From a checkpoint of a small transformer trained on Wikipedia.
Architecture: RMSNorm before each block, rotary positions, embeddings untied during training, normalized queries and keys, some layers without attention, gated attention, value residuals, hashed n-gram embeddings, a smear gate, an embedding shortcut, capped logits.
Training: a variant of Adam for these matrices, 465M tokens.
Each number is 500 + 40 x the weight over its row's rms, rounded and kept within 0 to 999. Layers, rows and columns count from 0. Numbers have three digits each. The size before them is the row's rms in percent of the matrix's.

# layer 13 MLP down (transposed), 1280x320, rms 0.077, rows 789-875, columns 80-159
099:547553487504494505464542483466569541487480529483456416428496555533490510410524478501513489481457505476504463434505470537435496439463464519513710512587537510589475427462514458496534557475503460484456484447536505495476478527510514482542541505
103:473511527435549451568509507523515546549506537504543536459508470430511573449457454573488544482464531515506508493474522500513439495520462530604506406549509478539493496489461504537505508542485569446483482483528557456509519540532386477516505497
103:487550510487418545504477411499597457540495548562492469568486474480501414467494468465422474493467487518531504511538575447512533444435422560408544523492502475485521469540441445495530480475486531507522520503482427500509483488505476473450513477
108:482511538481517521519513506470484500478460530514475473498539487529541471482525479549555452493479510502465541477514500462517592532442501465491543517511401480458446442450522448560470519536464562539496487490500480532449563410440483505466501468
102:566471473450599507480509472490487480575494497496542423478461533487490548584522558445501488424523459476450488521482543485465528512512464523539583485507494485453478480445603467491545461527503470484559472495516471457525551463501522523430451580
102:559495551398465492533581512515509489490493528462444514542448518510507585532485493563483476482472534497442532463499482579515492478516480584527521491560555485493450506442509529533508485521573499553518432507487476581538507463499546448478429491
100:502467484517535493521596514519491584492502520480460502503532519484512511512432534568515554477596453466502504504517499520497478509461457530577459454459493422474449471567489482515574532480529516555542499477512534458493457496443546577514408475
103:566589515583553436516489532433537454482495541513505550442547540449517494582500487464500422563521511446502450514529543511500537473465525537500457481521533502477437511485502492472503491443505496472511434468475487545500472550515512499485439533
092:430538581470476512533472476561550512397491454511503519552407536409545464460470406478498505490523452526436475496398558491520491550522552508456507487490511365462508534509483525511560509424444497470491508466547504538411479477483524446505495475
102:532496453500583456491495468475499499496444558502487478499517435507479461489470509544500443432502483467491481515499535470476534492521464548530489480453501526506513606557479469489530526490548495463451542568556486483491491454520479497531432511
098:555428528539503503479471489457450432454483583521515428518504435510502456552506450506542489488503506524494489502578540464485500450505474489537574529515528565484562435536557513483490493527563544486510533580534419569460493477486451534492468525
101:510493515498488424521578468461517456494467520494494518486448508498462454471489512561471461505506503511443482450417555515518559587520515509530527529487487498537579493492547494448527545486536518586438474482511553443445521468494581498520465528
097:517534510388506482494440468551434468547532499519526466539496534478561436511535546515475510505514536552520524443529487417489514444449516516580657558525477519526499510457557562510479421528596523497535508441586467536511516467528523472445468440
098:513494506559444459540536513518447571502494485502439450560449503562521477507490513493568489522534483523472497452540491480495490415483510499508607518483391473413478499548527495515498396492468473555481537424438541534545474463490514460455461496
103:504496532518540456447505531519514501548499491542595534476568510526498540549498512448462521510535521553532423528544435529461501559481527526441567552510490521519494479542483513436512474481507553503556438520571545514551550446424461518512516538
098:554519496439530522455494490517484537436487490489540486543403468463467471504510541527460516478496555559527510480553523514534529491529483616404552495477547459542466454527534474465474511544576533496510493505524488495492422444544516545653505573
097:536461423477477504380484504527493517484482523467486500518587488478482498517581484492467544470511533561420480545464513480546470540490502636546712488469483483556478449461498517475542463501490476486482514550570465473537537512429534482584476500
102:438530570502570568509438477497432439535559484516506491563518507454528451519575463465513511474532463449520456499516468421485554522494510492518585513450465540519438466591495490460597487505507494510500521509514550492477469561551562506491486437
105:539483555504481481542454517504557501506490527479481474484505524492461531464476535520492535521517491531561514485495507520442503495570537502522767513487486521502498460475513502520519500496447465475518508482501472459427390455458525579563535522
082:497539553500465488526489497560529501466455514543479447561444545481475485430567500499533523512499523465445444502541511490543454526556457445554518531507515509491500519508479480474533449524490508503476456618494501479505472479556458472550495498
093:508474532505518481525499422500484435459480470434494504570495417533536513435572543486436501481528523519531461483511549476520520510522434541475549553548508455519430524498425461562511467419527492546442537478469454536438480530553485515554495541
095:522563436553503450463512501512541448547509462517474459547550477453504497510491448479497481435514524489493497520527482508520501553448495481477611486403468520453542482439518520450458459472515481489540414526469507527559511534479491531490493553
110:492508413490520482518528529575512509427503487485520569507404463487514416530545484533576522497466558523492543497497522528483574465525460503610489442503490439482511493546440462413453502504417412556541480542569543496524516521524451523482439506
100:455453438507493490452493507529541504478505492457520481507524520535438479465546536530543515549468532485553418466455532543501507503547478503452627535474456469434460454514449462507511465475515607484536497549511476477501529563507528462471542537
096:496578489500477503495499504500490466501518462447469627545584469496548536492448461506517502434516502506500539496533474589505506532600494492488518501485448495467527485573568489490451508503566483505542479463476514581505430479458498457520458494
098:518523532443462584453521504499484510563526518535500490446494456471520578498498595485518465545570444583464501513472534513488472509509447480550557469530484559561454466487520439468481415544536544529556507496496511503498505499458438433566452493
098:505522511468489474486526484506535495521497472522553523524554523462488460506537481506453458512474486484556442486480509523565498552499490513531745564478414513537517447476488553498503475524429466494540563358496523493520542556473508502478518497
107:533505506545449548514487452546475518520510535526466462486517501561524464533430462544469540501519568465503544450514447563500473459483512463489460520463510478508523567413459486498464538482541575496450506502546500532499508556455517511496456490
095:540573502524566432467485471499470528564498536432484493440482511531557522469475487513489521515517493530464470551562456512503451521518438479523538501465476475540504546475477535500484519456466519449471492575451490469576530432521489525489520512
101:512492476509478528515484489501483521508512406484518453467484473513488482480551505459549513452468485506567503527466534462456464454593484519526506484465468500458500434434471458530479545475600453468494434559515582492520477498483461426464520482
093:528525523525514496501429482517616492462507500519448536442564535482491498512512449483444512491530441521495401553518508470473510518450478462507556466492564506533479476466477511531478438548464488518503525503527511554486529539605458517478554466
100:478515469529570522462475566501499513469505498556511506481545392568462460504560493518514525516449474508465569499496501437459511467529461484531574547542490600544544507480452520504487511532459503474463549541495543564471523479472496543492448509
106:455508496438546519581501508449545487531508463532482549464543414643561542571543478514581467482535486472431468535555533521555490520549484470540518551503533474469504522526494492489505464458504438522510516477469462519549582487497542548497490499
099:504453477517548468496514498525542479555479485508474525482424488473488520559484477496553539507554510497506474525539544534411516435541554564541510550623484486479512525501476523416550562499425520499535463474531537529498451567484581481495477523
100:517479592487505515428528488465500451450437521540502498474527549506607517479493569520599509507487551460525541506529552463487531447474525515476618504446475498514525509488489472545483461461498478538460560570504505503494449480443507511520489503
103:500424419458489485489422464538559592476479486465441456457454462534520467494434499537581518475488525472577512480547448490454515427458487470465458463560472561458467538518429564528449483485532513470495463506545468408482495488516517468492501487
103:507535465462422507492534454441616533519547463538515512476466519493474450493434612407524457522503515482543589498491439485519516522486530503532428486505511490431504461423501492546517502489515449432532508548446535513500428480530522453506507481
107:541541466506502548461528502483506505584539490464519578514483449461525448465478546510451485505446507538458486497510520506506453465502550601512509413523484476525542466530486506562470513505536514501499417511506447511508520483469505483530475477
100:447400529489451538585535515455475501548516475433507515485611521446495575440498493556509492498538553410500405472550485529590564421473470482523572598481497532443554482470480539521590516500534547415503543467470524479512548485465537585478482492
092:460554484496453518436536449444550476499444556471493428515501461500509467551489501483491535491565469583482441498525444497527523541462465523485627553497466478484461563493545531465474511492530498459473599519496586469489445491494470508480521569
110:525516511425506513499497573543487535500466464458509490554478520512484485537462488488509506514546530439567514501504491549473561463452554488525641523476535496498544498524481559517563450551491527426521466472487499487511446447467490534446485391
098:524511541500479479481480483561478493454480521502452475489481462500484512588540516511514478558508441481494521532505504458508458544513451533508526442510526497450506505496503498472510477476463400464526546524520528476599465466526488464493517518
090:490554413518524487469442473536580523543438484480528540508490445426495551514476492484515528525506443456540548508508510504497470537459508497515621497500424467552484483500476487466512512477509490563514565470518557442420468450524508482481541424
098:458520500489539539464515492516429489473549487474539518450515479499430539531380497526478512467461508513547452470536518462468449537478500478514601504515490484511490557511454538474530482511519550518527504471466452448431489529486476529531544539
099:515512529515478518494543471506523474428524510491484553446530528545484527528498456545516555460493440442526500459462505478485532499462567580455528537562539514485431475485485537531489444478483487527481535489393503537460459526509467438516398483
103:523441401530560486512548483483483487461536493451517443549498471526496570541579475512563495416509536536490513481521546485488519464582542452523575534561459512475515458498533535511489440492461463466563517529510472420524478500562565446440491522
108:528470449508488545482511455458493488460502603512437434414530470475449439414502495376488506549518546498518438558509578560552464509548425580499471545534482522452534471449511497507538507444521495541495471482522454499513508490477500471486480445
097:579520564554571428551505607470453500478458493552508480421417479476443533501552485563520466478505471414524523517500445556514495462516506491439416452483492448528545538526485484466497547517508535504509458506475585488500449457505574532454534434
094:472513532512494482508429442534513491465477483539540487512524480487516457558522462567539517504502499481502545514450499498496511492484494506512723440500452507468486424548543433484501493469568527488458557487575502558536448516513489493524503528
102:475537497523545443435531436469449550546505446499532528601475503587456555473475509541585498535478455497466470537531517489499474517517460540477551568544413502496555489501443475481579517538569539444464461459513463546527570464467604505524497523
098:519509475429556493527418487475471533410528532458519495502514502550528479500441462579554503475556432460499538516579447560519496460478482439490588489486451518523505493541556545559521563566451503528522549507489511472435416571479483496462440497
087:492504595480524478451468474446515526481581516552491540528517502503556449493509476477513493451471537588446432493501551494508495614464448490461593492537512482519571472515477462513519491507513485488556501480563481518569513552459500506488385531
101:582428460484553451506404499434482387506556531427559520453511501481516543466413488448433546500481459492541516470416480503497472533532531488534592510466573463436523548485572481498524558477443487511509502548489472512471537504467601532585471474
105:458496513552487534494569482458475521478483571438512525541477505548466547545522564477488471486432503449521519496502531449464521487445500468465561582519466503471444495488543464479462512437545450473563459455519527433510491513522574449483400562
099:520428454470590500440521514511546451430457508434477502489479500504610511519489475513517531455553498462530510552488442526455501443498469504487640475487407547483477595507595551492493472489478485533426501499436486481453517512435565532465547508
103:517505515488562417487525464470454516474485440514443503490475482495468453558528540523475496480406434482431543563544520488497480443483521476522526448546517528493520505498516437472511443423514518398534613532531425510488487505513398512504526453
105:526564501524552508480505515491552483504552520496465566533459415523545471498483499489527466497447534484494538436506517481489482495508537593495579441514530452451541551528510483534434459468501509441483575457483468516511473488484475525508403589
096:482477481482509470514495488576513550526497491515509540551533591420496483539462455451483485490493560521495427548450485476525464565449518473510810505454441449558508537551442501473581499523521498517464530520520511496462479534484578514572461496
098:474530519442596525500366566463479487426502483478569524485442552471529547527528522469494499522489439498487545500500493543517501482510433473548534493528477436462553491515531456524526529466473485591541512528502532544511554540453486525475469534
103:508506491507476522540505491527556578466525496530533561500578420457512560463502448560473398467457506469460531458499482473511497485471605442500583470507497473529506448513481474477502512492558511471522561503479488474457548552487444495514499494
108:486468508509566491518507500494569484491453513536577472468477506488480484457473460525515540505527472462442515484499577524533507430451543481431434464457436510551491500532534546535488568596511494397529485546488444435432516552523499561485484536
102:436488511534518503506414512551471515422513428447456536493408451492516508463475573525459542524502553540517472500471525453480569498457533551506566509493525500463519520524459531515470589439532538528480455476465525451531519506505600523520479503
091:506466497474579524433456526467540553432566461528548479536558467512511560471472454471477489474470527539431489478494473579532405483451498500518724533542517450599524463469459534497486540524519496477508495548570428542492475547470500481521506505
098:560468467497499498488519574510524543446547495505540506505491524516494596475483484512509549435557513480470498447524552513510469466516523464432596528457431511511490535475507537430496478494510473557482504510493485509538500447474472591482489466
098:557509488376552472496530509482515484477533535539526513479499482527524491518471598503548557507514487508459457527453516441456466427563508358524640486533435555507595508457474548555497501429464439466527488468547521504545463479525462522530474448
100:481462452539542494497505462508481507487467485434436564485590574521463500526535492509494472510469477567461505403453495483492520452487459457539617573490497518581509502494498508574503474526487460487535507586495527482513471433595523465551531476
102:557496455504439567464455551449517453461533518451478399512518543545564567530563612561501503492558544464531476395501438505466565490448537487511525500570516555525462514492502532442491448529524466494504517533523528515495493445544556473498499537
107:521457538512465546530494485475542492527489504485505449462548542481495526510496492511676494562509454546415490459480484499454503504433510514518451573502511540479519550483434460520498510509483545425458509521558526532542498529486449508472481477
109:509492505551476611433449469491543543495520445491576551486532469503523517498463548491561511570520515565579503543550476506465509483488512517494563518551506502480486494508497433523409531548558513477544556568463518538520450489520462475570532512
100:371465523471478469480546456481500468505570582627527503495479567535483557456472441485440509507575481519433456504507478563463439457495493555524611492459447511475427543479497535548531521494500496532413573491518502484548458486518521442487519454
098:544490467558486499544436423473427499517538573458497482446551467508453503485654508522525510511480491552553528501558516513579510454517511465459593505505515598468522471523487540540513473578551440485537481520511480555513578536425519551463482450
090:468530519518482489500516576460499461511448502537485438502541451472451477493514604508510506463525621528476515525558561474456493470490471513555422512438468447460451470560551473444487586496473483509550561523481490408473501392509434498556485445
090:567485564491480526536551564506494502492448467535533452463448558467444501458467502514476535532479503510465470516427446540475514519492469498563536416485470519497409460489485528566533503463478463502456466522434545536515486472480393584574542471
104:560456500510492500500534453519565501484455485456502475503526490499532493540508583500490542478535510547477450441466504522526513474490557492477553542462530511512533564494455496446565467459492503497581456476495472408475535482577493474418501473
091:499477515519449520487484478568453462520458614455565539599542464474599458502482517543514431507533543472454490471476482470476536536454530511484617533529410492572534538529493511536532482497499483472516492549506482523457440506527571513584512570
107:453531483479448474483473514532478482429465627437506479486504522528504526524484467511569489551537511443454461521485494428541521454480418441502484500536462499512534525496504504497494515502575522490516535484511453374528569466459485526539505517
102:526581549525489494492466534518524533524534554504486478465561476581529537504565452517494539429420432451513449461499446532453439502527412465483544502484494471531529530450550467494528503514476434583506447471448518567522502556508457485467502513
098:464466540514579487471480535415473428469536504497521469453479508522463492477459433531474662465520476494495516489504467533485533420506353475529617534494492483477510485532572528514523432502515573544507448525465513571474529576523483552477463525
092:516531450526555487514465439483481522527472485512522455479547547425526598439474510526482562442471549490559557479412471517496457547507448505486575508475466438477549510512481507504525526490497467487519519479559535458452482489501470493491556521
111:512427502524472470491459459469533363505484500483432449427526520458486526468467467527506450467510513536473557473456416507520428479557485505501611496479508515582514478410487516523484510528473502481512453555530482449490448537503550481433455472
097:536538470508503474467535468539472518518549488511480495501490542447441471545499459574566446541479488437503494502495458545487448441470462502560617486490495528481476466489441591519512517433575489439469532544599488448423475463471474525539538491
104:417494501456460495502523491495523515427495505465515570527478590541507478500493452496533497476495437541496507478526519532482528427445502556590480454449520576508464439500460545499429486436462564506464465450539589515512464465517515510499453504
102:479454450479478539486493429598433496546491535440453489525500480551451544481418430474446531464465571479528447497511498535536509505428515514528491474506505415484473459454548513508478555534501513525486549425488561495527468473502560501571508490
102:444491424473547495499444513508489577455503432535532554521476565497512456496478539506512449575566507471479475487523492472409531564492478448458539538550443444480520502501466584508477521443553553515525469439453485475508567471540487517546511530
098:428522423494518495528561483407541472488506456500468505417494440520476484491469398449501429474464486457493411510505473556490489454504507509464417580553524513537535463528509565467525500480456399510445555427501453553508547517450503536496409515
102:461597522498470413474442533448473519497497529477544556560543475440456534494467562507502545503506540534462496500559439443467459562466480456507595490576452476439489500450505539480434511470520534546513567536440523483470435473381522479542538533
102:524545518537449472516446541526600483458531495493581527528443494543498477497584558426524487503464523565549434491464494494520533512547458503546479504565551493498542449454539411450447490537477532428514511510523574570468450494545523520462511491
# layer 13 MLP up, 1280x320, rms 0.0815, rows 790-875, columns 80-159
103:487474501530440488559461474462516435485497424505500479510507447446496431523546525535488479404498525462530474552460532543451501498455518437472476499433437500564507573478432595508563477466492523446473543546462482480506428517470501465457531453
099:487432548525467495483519477460483505458554513483520482526434502519572536494568523519540550441578560480545568536508514451493471506505537498460511407514460426477489479558519506418539490512540484581474509511521497472598497507481457517456538499
100:487437456589503440445476523508473524469563554522470545508445470559511453539542507488456518500473464482503626589490445513486551599473460442500462416497498533426463492478508530523547534493461524528480461552506473469538522498507463511471540486
098:501517479479535432494509507475511557482569486454513436475633432453466468474453535553455496411526468502506527544586467461523507534490472526434476467461497451481496512486467489419419504537530495572438504549504534474446519523522492505501509502
098:499538544424447582474532497557465504488463500409484480517473453485426476509568515496539466603458368455536511491539554464493464508507507527506499446515562522483478521488478388576535409484460520540444485561520538449513507486454438460454474482
099:494509561540536463532473546513389544480421486518441505537510447563454474455533500480550547540469443415423557552539492525550470469476495427482450508474496487529515520489485460451489463495515529513471479543415513450465419512530455547490472518
103:497516571461508478498458458484471510525507436518481512509482523528518437463466515580505556525521477488503636470501499469457488550509451507519478510514510478502451471544470495476503523471560550494519506489552459521521537463460444449511503499
093:501481517496507507452529535473523500485506496524490476563451494494457577485459516521508512470519498489522477446525563504497477455559579514527467516532486461519478469489430488542445500497478476481511432485513543505472563522465452508438506516
104:498527573552413518495523602478493536536536451445518492471475538559572551537506473559496483569560510499465511533531500525534505535581453472527459494464469527554526504496460546476508518561466588539534465481468515437506481448514487470493487488
097:549466462515440468531458515542493470487482499512498430515457501469513452495534503540540604471466466452498517431474563567526491552504601534450485546460551500542443485542433550532493433529491501486507496549526438480463479473510500475501489438
101:503540505583489526478510530464520518549577456568434501550513436496521451441530507464497530490578464501428512461459492469515449543521497472512488533524514444531497529538437609367407430481560482493502461491490456508494552507469488483424501505
095:514502529452474547527453578531481428534507455459545428474490426513529460549491535489515560461489523487546536535534532601538427493544511446480475543531548545493527448524504486402548506530446548566453555544520532527480485543493452462439473478
097:521575508534433451511507449496504435440579476455480422527426519489572464533420515512530511465548555483498527496529536485560449477545521498540486482489560369493520574506491464537539501508508439526492494541516496446466521550534514477474486457
104:504510520541487492503567494501503502482418441470523483518512437563434448478508510500444504461535431437591497492472500565538445486523512530504483487506506523567534512432428429522568510478519511517522500535508483531561446491483469408504500468
098:557502493555430381526512487467511472466482465541510453579458511408455541511546537512450473472518562502526486509509563509516456498544504491445493473493532507525448543550460444445554488524489482575524503505535542449489516448576547561527533580
090:485449570472484466424520487489521472541460503489533452529522532489467439526510561520601482499572555500573486539517497473544486551503547515504494491488475432510478490550577426445548540521460549629528539546522494488493485566580487542553496502
102:498561580450550452446498461517502509503522432440565444576524524468476470539541459517480524461489475472502512551523455451478502529543527436466493598488406515477487503497506457490509498527540599490573505519496530446511507491550523450522524500
095:476422448614458511499440506509513489462467519530546492517503481459475490518562452562457548499475516514503539523509492590471463519480466509476499422499477549501517525507460477440476551542498502470434488552513516460543446527573494423588504458
082:569479429483543523559502500490514536456485507509593516421494450489506491502452511482504495491568460494531479479462505549506481484481461504508472589526501486520537485512519496530431487505537451466514434455553582550495455489515525541520580463
094:489515391522537540519426527467522564511524442464473462496512507532504535513549418468592496513506517477474545550525577483556523511540493412553498500419505540504516479487537521481416467505538523470506473532472536469523455502566557459488466506
093:482482567503470570484511519453478470508451430501539467510515491547471491492450467447549445518544512509515452428508550526587461559473504419430485443482474533464467497522510464491528524502483516513568490567424439526494549554485450502443514467
109:547532516561455557559456517475469519465467513516507502522445517471491568459534553481533537540537475470541495508538476473469476524536506455494469531465532428530465556547497505491564484485539536454505486564521450506492494466537478472501541525
100:502534451546453465450500575539494490527481398551508479491481429505489501493467530554483504467498518519562454528475531571518499488490498439457452505472448512488460544494430546472463495493546540494496464509537413488606513471484505496499566551
096:448513526464512520523504462527487474415491433458521483550506460475489484460513519553517442447515447446476498513487491546550478503586508463524499435523452525504539502538472452456538472479569486496469522638521530524469468551457510525571549560
097:498515548446482485478514506433450427490477505492436498553510471529529508515541500514521483518531515497499492487559455442582501523487516426561484515527449536461480572523511524535483533605501471507528449495514523466493490454562513458498486514
095:490489522497552551454481554509495527467587415497504479532507467466501474522526457514506493538480527534520510521471413487511472543465564525503505437515507472477452573636520518505446436485509505503505458489521520464526515509544469449521470470
114:486465481588489432465550535447560543439457453549489536587526478508464520506497501510510504468535508471549541555557545552508482508501568464496476503424428546542535526471444458514512539472519450473562568571430512515503487468506456482495507568
094:519528485471535523562488492476470501538522499598536483446572547534496486460509473590467447516593488392484470523465564512479508469472517473555479488508539467448519457505457446482492445440533451460458472452515488464556515523471499498504525504
099:574526545532510531477503486523515510555504481481474545559430444511471482537501556508536570384529506464501533464535542450540472494488497541507505517494443481538480540490426478473542496467486457542498545568461517494554484517510460407517507482
094:458526579503545489536507516499553479469456503498476417473444475472500568464476511460573527477521558541483525561473511414585502530518510574480475492520522486602434493432541464513489512474451445484460513479506472510473496581487457480496494499
100:479495547617499544523531484497510501440545446495505477457470496439535488518466538519461513490551498493523475492569460537487516530479478495511499525520463509516502515417465548467429515566494602562434469498504580495510515515513509520511474526
111:458534531545475493489485470477472531519552464508487545467477475519482506328434545511572465424555471487405519489507519478561407515524524498551469492489504547523520516480446477552470423505562460502445512425483469489517576443564492542549523459
098:530495566492432536486521541551432501448411467520481501469455533443448557500522462489490555471525558520453474495479586540497485495466462492519456457493490481527494512457464457544440543473464516588502554503493465406480444446520412529499459507
098:548429462502560429581555578469541562521500472524541422518493542512564457421543534498455500483479533476508527535469616493497542515533512571470478448463513487503506501526560443542455482556537516465491534522486454470488511521519524478475475461
104:555455448414511463454518435505477558413535519532455481463458449503448515501520530496579561403472495486472480506547455535462460512434451507414493510466476446445441488499458530524428393475514568531544525520545532478546493458600516525536508452
103:544535473461483462537477502525516490482461566484520485565462503439534514594509486528527465505464612503501434580422511511495475451490513470433458497506472547524504596474548486499481529492552542459492520513457555478597505534578415494497486539
111:547501500525520474479526526473555539433548496528543477545434471457503491428518562525400561414457526509502515405540513540504428504504495542545491474517448514523532477461550510553453546559515461502496523527489538556445524475501497532483488575
103:542510537513443543518495561533507506549473472560514441524540476494475505440452494491564473520511494495499536488513561531550451508538474516492514539508466494453441449478490426427639514466519472496510500515486489510522500452477472464499574547
095:513522530564506466519587525466512547528446497540492428450467483497503521534438524516512479518485543501502517489514526522529544530484516501517475405527532557456553544433531571453531544534482448585518451506493569460539450555528539480457506483
105:566500491460426398494525507479531551488532456416478521500450401466557465437441524522516548492464540474473502537534530533526452460477619457486483468446412501525496536544524462519505491520482467492513488446494468432517483532576503461479521490
099:516461529505524478535481502430528495496519504466590468551415490534490466409516493527493529536502539515540453417505536495480469571475489554511512508482493426562536506488522531543549544609501510468515471535526515537457446500486485488535494585
087:578430510490475496558497522461548498453500400556509456420505458544485567494476520510429544508560425427447468493499463565505541565478507502472485473479442496509457485372416447516517368515551522559498493511450512511427506524583428455447499473
097:512532505484458520577495532507556409505543424476642508458473538503563605488434442511473504472536474471567572499476565527469531548564578531535490498477495436469483579500459478445506521521458562536497497459472508608447523569490509521529528532
099:530539469536462497452513530489458586475481542562594507594511489429539527494541504504501496526462551487518501456507544545491440498458500505540484500451444552454476479486579515495571469523525507484467493550507510435477535503549525488507511541
103:510477445481531455505508528475518449514488529464523471520515440486532570434551551523533591559500492509479522514521476574531510485456471488467488526512481438492494508429581557488421536450465593516464482527484502497459491483474503508504532468
109:517526469506480540512506598518511546512485454541512513515544536441512476522450586473481473460537416514516532509465542514511480546570548518409436500482466525511511537515398575505500498565485481469455505502450567455502479536484504488471473564
095:557529553526412533430481454515526520478517494561553447489495488505519497514549482490542481516504488484483515471432482434564523488537443471542476479572463478566501532510558583483482494521487511533547483512438541552391510489507505533470512453
086:535553500504470508503479500521486530461585533450555527489482547521467512459476494604478491517435465521455545482626450493508443529469488511481489530460605432568477563440460479550559564488521543517487524567530448487462466504476453496525499577
104:499544446471467552580437537547578513532512458498536428439395541444521565449452504505428493483528505463492567527470495528488450497537465479544490507479484472502426517570507467457419494509502521518559494572469459518451541548528481436499509463
095:519511517500492519460517570550472466492548551534578510528457494446551446494531522527477537508527486497499466473454524385551471517527521559437445499485520421452461478591453536471491529494507514510472475520500454427478511573512408488483486596
082:494529581417514482486447515447518508534516446583526469513429507504556456504437572483439541569514458443499529468517454501468490577467484473443515514480509518551508541526521442512603520469500555480545490481517478512475485427519502512434498562
107:488526516493442516474499504456497532531500435471475477511556414489508460421432473469553468484514488492415518568506543550601438507495460410470496509504439514475445543494487500458550464555462616491398484491506466529553482549506501483483564518
105:520452541493551467462490503451462475481476633501508538509497562464489495556457540542485551468480491482519544526540502496513487571545509514470493519480487479541501459517464538479514498537509467544443557493529446497559537567533477485538501469
101:583511438564484493548440468506565444443480497522481484459453484523492557509560444549490501592542557477501521536468458560509519467479546520524512437459510507508503459500527544453538415545473529499474516500507476514566519475533485440524500526
106:509529470502465453487498517498575506508561514461578415463532529547470488473578485491512554477583504408501565538539582545532529508526610544536484505520511458577485502504435541448437577516483498505471501486530468479481462482480472452490478480
104:495569498554482442539398501412560487539564448531466498504546508558548526510574479474446455460539534515489560505631472451484460482515544512470495450520438513536463535499528445497478517548503621557533465533471487524492462472510498496463480576
093:490492507573469510493491564455469552510522466479480475495391399501567560509537408558555473439507500515549584483515498515538512547478538533462524500587543467592461504502524432480431514512524514467460560514496467506483533508544413426547479477
099:536437457515542485465404506485509498445456498541552470495572573469501491560531514492433501438533508517539511603467547564487448510465518469418503572395493450461463541491425526469454405488471488511479513511420512560572532525501457536484507474
102:549527514498520567552566427479513452483447437543513523493496472398502569507496505525489448472506539483518499588555458489481387472545532430486493448449526480561476466537455450469504528509547518469561537529490495523496515512599480538520479533
111:553529504556498436489498545499575441499444462491464506532468543432480480523541504522517542462484456484511620499514405556488486528528558544569478419451461565487517568547473576568479425518512480511562552519500496586523542493505519465439488602
102:560489498445432492479501467486522546437540465481517402521447517480506524447420485498460565489504494453537568502522457498504489533436545495520512478487505516540526511507544521503596509475497571581533499552397502512541520621441479492478463541
087:534490490555496485468587523453491493495487488497451531471519539526595527504514530578509488465547426450479481455539556473504493580507566409524523491504487578522502494438466539441539491534507512481459503433521519477535542562528386527477539430
095:500562508549471404512484518487407529483527483459524495479557400537503473527466497489551518461502489472409495527480463492490542589548524589545462441490530484523487442471426506466465516524544481516497452520517513521479544491518559427446458513
099:523488475541518450500474531501495463521454525489539485564444530534514462468521454513526479471506556577446508487527452529514433606547492514475505483513489540555508503505497444564515428515586514473530490466495518455506449511509494493526598489
105:570488514503506456461515548482583472511563511473553524481510460553538441444457534533529543501553527525456495618510561498546535525507491479488474543495427473534501533427425411478536556437515529484450508505446488542585516474488400464469552547
101:522542480508520550494477479484497461391505479522517571480494543500514546420514526494446445546515543521512511484515479470570508502508508522491489522527501561509492536558543501498535506505523405518497480528518526463510542410533538508518452477
107:465495482556481504567454567582548444488541479499469447487541554407486522495493524511531489485510472510401469544540435474499482448588473437446490504472511564493488533516476522474504497505436483476503475521488568495502580559567463508490534502
102:534431535509528520451483545507527507506553459423499464519531433546568463497562480556468513498540547500569483567493512554509445596487478504480482548483451497550499507461441426536436523476483448482454615524440448513602454484508481500494505476
099:526465465532535520488502398568543487503456495506539496526467478463464552481533531514512534423512539501526528532468476443450425465438502420554509549518503469524450488500558522500498424500456576564511616555468500545545494516528576585517519530
098:499520531422508512484527496511533563504475511484500531489446495465484414445501463503431575427507457482481530490494524610530456532588517492507493418517476534520532467543445477507466565609540524519571528526485481561515569551536458528453502513
085:560513568471471531432428536564453582484567546486531552555486490554530547436491465502507528493526412441385502503506543552485506497459529501474499450488538504463545562433487505484506478498533516547462426503479522566525532516485522519386488467
089:528511540520431487524459449479558500547443526540543474481494398505526497547465475477480549536515490429570468486445471490468552538527522507430476501506527471465500496487475460497460427506511516532467520513439592455501437539508468502509505506
096:454470474541521355512444535464544516481596501524536534550588502504517491571444567473442523480523472480527555535507476511493510547460540506405494500500459444465460532498476458504543524469470522496498500515582458368499431475496465534471506492
094:499405555484520471519526542488473549507475500507428482495477456475389532523566499544470539467488435482505477494496543522510416500507497406484480474500539549537503463522503485519546567484447526490518604472485455527620507517555464513441554456
102:489551553490536521440509506483487506435452498537482520476470508477511444465494582503431497436516526508457555454476496472605485501492455447512474495517563475476413502552472526493558499469574501540511599509536495486555534442490554489488533570
105:520423492468531508548528570411537576516529515557539514472512499457468466459476502498515492525495458414509555513512497546473457538530453487524496489444510466516474508438519525520469482480546454474495489478491548524492482528586442527454502598
096:570498482442515451516511494467533416525548480454427499488500545447544503557506495461465503525532483431544549560545466498521528477488569456517494514470445488520512512500507498515519473547543512499450516557502519519600507471478542443503483495
090:433498497527439512540553530468450423482473487479482438528487520553574442459516525462550486428480470505395478504541494523527475513492522431534498457453527495548503482479524533489512526477571596462470500567439486513536471468536498450542503551
105:593519533461453494461534482415480498537502482473434460512441527500493444460497505475424503520459518442521533512428534490610486507568514412496507496517544514508513560424467515445528498551453587486517490518496525489522525491520445522412491530
094:502430520560532476502437528452468472490493456525452510480480478557509486480476480482537558411482561456476516473532579460568534513513610498453474475447487494504459531522547493558518540538500472520534500492466500444518510378560454514463485542
110:506461544480479465508468547529463527524462440520543502484473513482527463467522505533466497463454534493500532518458487535527440519470468439533462462480546478502501497470561543479391453611400452495494512477469529540511494470482503487504482533
101:488567528494517516511462520518508513482466558551492507542521350525574546480447466491444564477510526481532551484507572530553468537525523483515470501540530507535495454518464454528479462510557412560508514469538487539514518595483527481482472516
104:523547504549421444495468541445356453499485478505509498501443476530473508430537480450509509559503466473536609557579557533477544488483482534458485496485490497504498512457484547470497513515471531561434487492426425443429474493505444519439515461
094:476583562448503471510496516443506537465480477483462488468516475465564535516524515533559453487478476554440542514476439479506517486508488502454478537452480483516484498530507587548519465515557507498506531584544574563542459483491471430555497564
106:512454473489535508494433472470542411496462515581521486528497502507520549455531620507530514452569584532410484562568520465515403558519485484486497509506436481545438512475505502394518514534521495509426531584445598468446489533548501438492613554
102:567476466544493467532510542530476475453503433448506506544557447532519485533510517509520490462527451516446497489523510609495473510517553484513506433459452495431425513538495468476543456471519496564477464495464451496511449477507531415560468506